Weights of a small GPT-style language model, trained from scratch on English Wikipedia.
Size: width 128, 4 heads of 32, vocabulary 8192.
Each number is 500 + 50 x the weight over the matrix's rms, rounded and kept within 0 to 999. Layers, rows and columns count from 0. Numbers have three digits each.

# layer 2 attention output (transposed), 128x128, rms 0.11, rows 65-90, columns 0-127
429580521447523551665600467612437554518442705485489562432523437503332653474420437398505528435572520588544421466613513511494413438405417463613617415597468462648624588402501422547434497525366508423516567576503510482398529524459334455566556397551506356420511545481472621509548472613487536341458480531487574607560531579429522493628439561509427552526532318340427449690572445543473407462507
558500468514501447574508431543450528588360568414490567503520546460578498380450568541502588519612528443450491532440475403480650536506369480444588439488428332454462456575522555448469509535602438617512592450548367548447735525454490518492683452532613526585518393500530432504395465580607432523386397426494519457405449429451548487525538519428475586575469412487489504501557460506500501494627
355587513528470408559489585450649558432466504568490597495351404533453602511621616437452599588409549506442504536617478463455539469489231549523492543456572357542477573488463442430456478476516498532527532580480448482539446521465665541502546500428433379486499512548539371547394498520705525553526573432507415504449378573523497533524553405552489504584493545499495620438572547374419440498548
463443596566462508553626493546434568513618549506501451625459400467550508517393530578512508546493464410522492590516505445492538457497476514475563512422435438445454530460534522483459386549490564484586463426517533472526477437449497502516748503483543461501455371534319509512542469395569435515555615625537514436522426602573440489563535447488477614618433555398484449466466327420447568452484
546471539372497517457654562566465441405551484508610449439435500600476530511491562527532590576498511502504453523462525447484475458498451520536542518560608495438543570416462476483516493499476496534343503471575604519534435458432557473555405518337487457441497542502605523591487597434498472534646533570417474548453490458478413517513449333395535510517443495481393577546488489530589387512537
535483577450454599452589433536410365372440603541475568450578536448539589511360490444503557464695389465422469396496442555533456599434644519571514486583420509477470503379438555477554473586385329616454559551463508569397565430466478503537459394568600510389550561479535589531617565438385442384504513473435626564513472557482487573550547589477476516389533460451483478563490537483607480506464
657518650404598468513566588577476367555494446467506475517547465484499565562391571456445529506523491457445610325497496481438391474494496381454558485507559504489563441505504573505429469548560464536533516610617637476530408557517494497524421371627553516423605565422488571550461513468538567509431460489441546595545616510449496457416403385293472358391518469621507410667403575547497558470438
415581520502536503501522566538488487348478524557501590503510490565481473561388520369438601463460448450467419419551634476535472477480469541507543477448563554477575481429496432584503469620397336556401489530459600421483422525493496462466439503527504457469475566583696446643375537425488586374544484597504461638452460561520468523578448542560578487417583502442434657491555593508482411520444
288680640466483377556488473318550523507344526571429462624510446587406531515581468472439331561471573608486593376543426501520417522401397420562411630566623420643486590572484439509525389526506521395418473567407570555595454549483506529535475450498498585492459514479464516548526530583557489486560533355460494610603680495414449424464417415539403407538591524490541521571442536492517515449575
485527550669543524624518360453523595455435531568469554523534479476416480594396503320590366523420440466414474424488564421495474505390609393513579490340385407493524527625440441494470463554539515535540489390551583480476521431509486567435603426566387496546559593422450570558461540420567556502448604551462545616630492590527479582548547479516427504459644508514587465515489448351365655491516
473405475511454488485490566513449501505582508480416509588513529471584345495488403588434509480552430373562427606508475523564566563513502609432474535459503444475487526492626588552530532526476465455594457498436411370425555552479496372496523485464507533529412441631472427548560490515495503461502432494597532401460464546588529496477534568531561554563545515512464561503447495461446517556415
535518488524527511525467420468571554478436544513568464479476499550517635431558584484543500523564540547588465371425581586531403479466584523518520547566540622494390379484410375549520491492449604398541420572382559499554437487488532585390490607421559501524576452463509513465518505549344541381493515547530375499474523433444457474458442539517472507400446500489557468456468535520652490438550
384555513606392493529462481469508442536428501592459591593521506442491467453473555564484429539417476513414524333430608421382536506417520450371588484424559380295529475463517583451524462566501452608523474491496549575504477486518553513524532518587544504570527625518522475567414530485451570484530482426535524510471476512590447541484614608422553409455562489540544570416518540441399623529462
502605526334501462522481575510544411306694555609525648476570445581338575381469508490403650342442602439517580430434511540615529484506574512616535437504540522429593565388435607441536538606495394559447504730433483502419361467503369543514476430608527340421568462397313577381492546641534472473512372549498439546442588427433455420522494587520531595646623506564503479468407431517501559432498
502508582477477439502466460402419522472440557516479485545569565467514413532529526513562370509476434568433593403479553445541460605468462443393412525592502490518549519506474600407551401589568519606416498523550521474496473556515538600515439390495525631497436581515488534481459423454453522536508473452529603654533474384550434516543454451453451411428526524497533510523431572515497628534457
536451559533477489435498399548517542474483550476569447522441599448514532552515519552676381566493496604589485550381494566486402515447498540549430458462466617477569451530407638386484548444405594468518474468401521472547432444516605603542438497378657609550539515489484610406532409491509463526598584517428526401525490344556489522374447341452482545514396631514385514507515478450603530448456
567404520437490423371530523460541582603546427468411468469527432412617426572515403536469449511383544475575440565539351449558496497532473501517426551487567527612569562674570556538452480449501531531564473476483424278524568620479442414541498474457500573522395464613516461475478455464540458589507536518517459322540558487583556528480484465460520538500463569556436455628509485469524378576430
481551586651445433433449508448399460522477531570425509589596512483523345489461485474508442501363532510467554469432621511526508583466607482476460418433512470403565480529510620498518447613547439506488449407375560474435491511575486545525494473635571581519578539497508469613478396476471470506511521544419563615535552493581515521391418512430398448552572542571455455521385511438490588518473
366461484484489525584552551519563573579408448582506493492490484578359538390540418424471464611537576583582479609497440320478552452444437479493603404460589369626514661485547465472427496414499542494552487413474422443512583615504435466541549477479385399486508551552501454591569571475480503573502519461593599434525527588629564487436535501473427527585409441450380570514519479459495392503531
381568617484495417523406435506577485448404541544458542677530541523485420479433480574554434526542443511530410401468562475501484493424430485363523499432532473385602559484501695373497422537427487601491519491427483446561446568485551535513569441424623463606365545588554525551405476492488459473564540426570556396452455488640478494484562551531599608560476616405417571445522529507403473500509
517417471544461389542522468469482630610479536495459493508603463436509458485421465595507519429450509411477453510515450454512551464475570397458546453465376498543534531608592488424510582460583519508605494453557502396485541507525417448475529487534463506627494465500480428462550392620550484510426406555579552575534501499489513489460497602524530602533580395490593421541507336537506489527516
548439341564503505567409465480416525593578591536552440558485518545396455471551477588521588556460487460569493539365583478506510536478565589514498514585492568418474510412508400524652550368398663405571403538459566506348378413581552455492426572422312472507600490420462441505600422544547511394461503563503532642376511446446449547402482656583531383692583546491450432528488449432534578506556
541564428576484310607464426555629500501464563458465554380423500570390665468619527436572495503501606509451488546352448441510481505482472463540528488447536402424537548632421408373474476420599579530478550594547482483492518439525580589428487474412492427552468548495456506390426552633598518514432406495558564494452362508460537573583519517416519548552528438570504520534578582383470449487508
458360401579574575528476480465496484551450324385592501525646488592466519479377465393476439435589607540543368526534618590400378546562637421442553451368515502348529626455506439555530564471496405369566557456468520529509600504544379422544532523452451637533466721544628529593493547484390620418476487449402402410484617507649660603576442625614593417405441472440378497394519642518428422537467
414601476554537458705361363546694579531358562577512538418440529600379568408583548364486500450572517494487466458468599485506461417433572442478582546444487475568375446584494373422463465443498535587563510555436552539559482494563588612355452550551500463479574596530554457557442527588380520469425482360539441500425424561502535517453507656583453450456497430567556541457530734492445441421486
486581575473477443632602408465565531484556600477408551425439491440470521438468514537468434585346541407332510474439467411558579495498368446536691501517511463453434492472494534450582457528430567538385456555556399604515545498441474549525560547520458451590544489503495608390553604543586575441561554578494439524554399486588451627547499479460528436427587490597485499564431401485538523485367
# layer 2 attention value, 128x128, rms 0.112, rows 66-90, columns 0-127
405430574527478546661549544550413521491601633505445409400506602484445519430470606485444568468476413474567369461460468384600658578343403536563453532587593539491408421444493520430478499468475609495432545413526483489429621507573502535395586591480466545526492475460473477530481444458539402441636596430489472490460472536473522507532460502541566634549503412474407490680648506474616326487511
570627476531492519559496592583529520388502339545485652355422528429318465568592477358557552510498387423555493459598438400489497460449440555585524597569583437535442482451446502440536621471484535568534427475504541499660402535559528530424433471491511503570491497500513458549496510548521578516410479343662570518560418520393427507422532501529313603529512451636508463616456551540403370521446
459645488519483525500607333586473485430528538417585458527311455482534513545493527619591481518540529392493507529455525398537485386498468497538397640508574446436508651505568592452488508597536538528561525504429534574523511492401537558449553479521567520635424376537479526532435448387449512460503507480548539540552382657386420458549454254574349563530432444468437546561552453475479504483548
543489462421491546425553443515532464483470430513568464477535403510428546547624552574559465495515434487535448498408444417519469453565439551555618552496460512598524661482460415554554470470453521546373429391583565420543476448361400561593471508485494468407471452505563454637563560344488395483485403454524522550522489521471535488461511426483450543555551588550546538613379520493571482535584
427411654493424561458597554339531561477519647561511493541511364478524536496564368544481435448517470533369506562443452670560494586598422558567313490392401523563531521513499554410550403559454391491515565550459507398479579453459516506616633539440496459380564361471524493540485503417470432532521552667417443543427541659559524526478420579539554464485437523429477543544517536373507367456531
472543544362555592452472490467523567632496510550538439529647429500538452544553449604474482606492515474541550443546506450520507535467447428411504506470442710572472379500544407455551435547638556483627501478592622567561464658422346465559490611565438448410501391524397511511523415552490397603498416523399306518455541498519522486428448416445481431532567530548563488540404656453577495483491
553528485579524567560501500654544524349484484549603581448556410439455491528497423457466431384511348519567474436451573612545499611576490561478582458470454578624549561483482486591638537487417445473549414576534506284512432464433414530650524520553650467473498424515541423484501554491528496440398377646488470544465468365438446502557516537527456435390477471578478527488344493542352482536419
510617353473483458509445493367473748591446397474454571575551428547370434482444493537518567718499495468530519432568401534414476508543510439572359566490539460481354501622497331436570593471497516461480439560564517709530489529598489549483501500509438508447469470486571469567497489662437431532367544403700556555488539474449600416444461556558404370474573553462572421435386429586382536487605
514472612482548560589531314549483631448636514520551579481588437365450457517500476465611382478454451541389386577488638517358485454542517439564434497386433567473604590529570477388478569627633459493525467519416503558446388627559457520437612441525534502601404524465453590469431440537522525537485493519512443660504512581464465481510457429530423403519522404511472436356525483367530705376604
480446488562457473462566539549520433378497590440494528461318446555581498466505492434497497532509447455511451461496438509685565486477457475447518395484519425425465492568561579523520529474446453455564505651446408476487536500457571395649457570473587450616483504557534497513477553484510563482492484585524551448441514346397471521552543518482549568452484504469461524608541520570511489519329
566441450551506440478445520516511581583483525490448491637615530412544531448460567516511501483601562466620596453509540556515421534500541489437497433479574415487420430548320484566483417651491444487470472519340571519414524454507498479359495389534517601458539385490524492491466553467444547481503548554531435387547527498622451461569483416519480487469414623431525459435311436536453558513628
509358591486454554624477531605439464400589492581542549493466508551344468439489615662463563518500463550531533513487588424424535446574484490480488401608458351437461422495656539414483536515546454496516586647442543497419517561527426510470457550568540477519533457489511550498482398534543561475467353674489424463470496565462436496543545524451561401595441427521517541585519575448529516443468
402674437433545504412424555491609420327759438581446640491411551619528483433376477430497509521408616422595447633526395618568486570580433639451313526647499475477491540467413448537527544559434523478555576538548467435495472497535523482686476551472514471406638415429379538448320493564540371605615431487406330362464430625586475535457532434653460553435478495552499568513477442423455520598547
534403552437514624620378522321468538640497567503561516455493441479497455518531436513531572496514460481472481468489632482524548426611498538520446384540442549507458511592632430487469428526550490489422485593637492437508475569517447552471514537485447537469475534492451423574439458616435436569453448566588522607454472478495500406534486571514453416593465486379507472531548523490488564467563
510461519514430475453438390454494523568484527411559477601413447409521578514542525489514520555598586565500546539471474524419537345528487532611425422482497524505576515479451453506368475619598555605407454326476500513503431609451488480467522280449500619484398491565510516544410477472552605582401518450404592428497461544566511389445555466450555496643474749324520561538584440507452492486576
497547416532523486431500377384570620521393533543478473502462478528598486490603448487446523538546507563534472448557531413534483369380540390542536525439519626538489547537545384610454447440586586547547379436470425420490531652524572445594393538510466540629494584555587497519401501532474521435497474385519456456475485383372505492468532636478588449468611552501493480510572491569502434580328
492499460577501519578435410569479535476624491403610555482548444519513383478436521596488495629533476541530461490447587602431562521636581542512441364460423512497519442639607493578408483547558518488494593317431489496428447675516440401510493460535494545479497429556497436529530508535531476482513514603374387479378553572341557473415481563517514455582541463468439515569573479426461562435560
581546360557506451429605491416530537496504370473444481465526444685400467424606569476538498623421604614501472592464449411525583455393555369513535520531629506561576607434492377425467559485450578546550455427457400595409448501507544553538478493450475499563480461504483529556573543382404528532496428569587632541541563446465548459357490547495512622455542415452445519487460493564622423487434
561427504533439465574471468510556511354527519466533477539318426508363506477446482654430587533504479508560479524555583551607539372470397431508463490646527450452572645464535557393486546492491505561490482594584424421436566598470476567538493428479569504595478503555520507503322469462506555543333388552604501398446423426517451444612539498549643558505447598417410531652574487579356427510534
414489542524451519543454469454394530394577607457494534494594569484533477400513568566542531593437481494491431412468489517558524481404546480438419506516452620494502523540493535435466551465569605483498493538474486502382477455504564563494417456533498470649562575509428478460522454578580465425657475528489392609485491405497454535519472537562554456497514449505403471425600398513613576550470
506501453572506409443409512546527356503694444462561551466536485449565479463553553534550423638374529528509543495435380491485458437590503503521539391519519360425364505517362530566569584496411450460464501641339584597427501368412552434432554448397467538500492678558455524510613523441494576496479495715393491519479534401516541562458560582481422493599446519586505494530464393495501684481551
520474594433480507546457467465362464466704420483453479424526529515371503508534520360533462505469449499496416539447430513585559444392524489573473458428574575516434488465411357540432496574522540566429488606412501491543395556718490522387448476481556527523541575476409603441388472561442501626452495400535464512562478551565461620548462534564521605523551534681473469677603528440601563602505
501342553472518417570606519372470504498517310473434495541651518555434473501419514525346411474497521621473500601489678632588503594435565476411680405420514465422580679368543565572472475546580588528609548520400594518456616409468433412679514473514565482516418588480611503454540527489517606511455533544307442514509556342520508578554586498428608499419496479481495516364372475568444496372403
555459556540608313553431624562465539580620499548390517486580503304284465397369465438653476452550569560561525527508530604515476610457619404416552382467631441611431470637458500468550502481533396529603455532360474447483480469664452485348482483574497495485597492518419517417501506543434616566419497532577422394527671460724467490445479567510530562475441468550483417469454488616581531488462
542513621534513650580465353504488492528524585598577454500373480519461479445564519529591481498447487460493350626390465431562479370556535568501461462538548510466518394434492429474522548562459545494511405508430443549545516448540522557513469586526442582507481401464535570498490434481560423482590515519495466478504391614559429600394538410578412197530537524527482477593462506488516454532504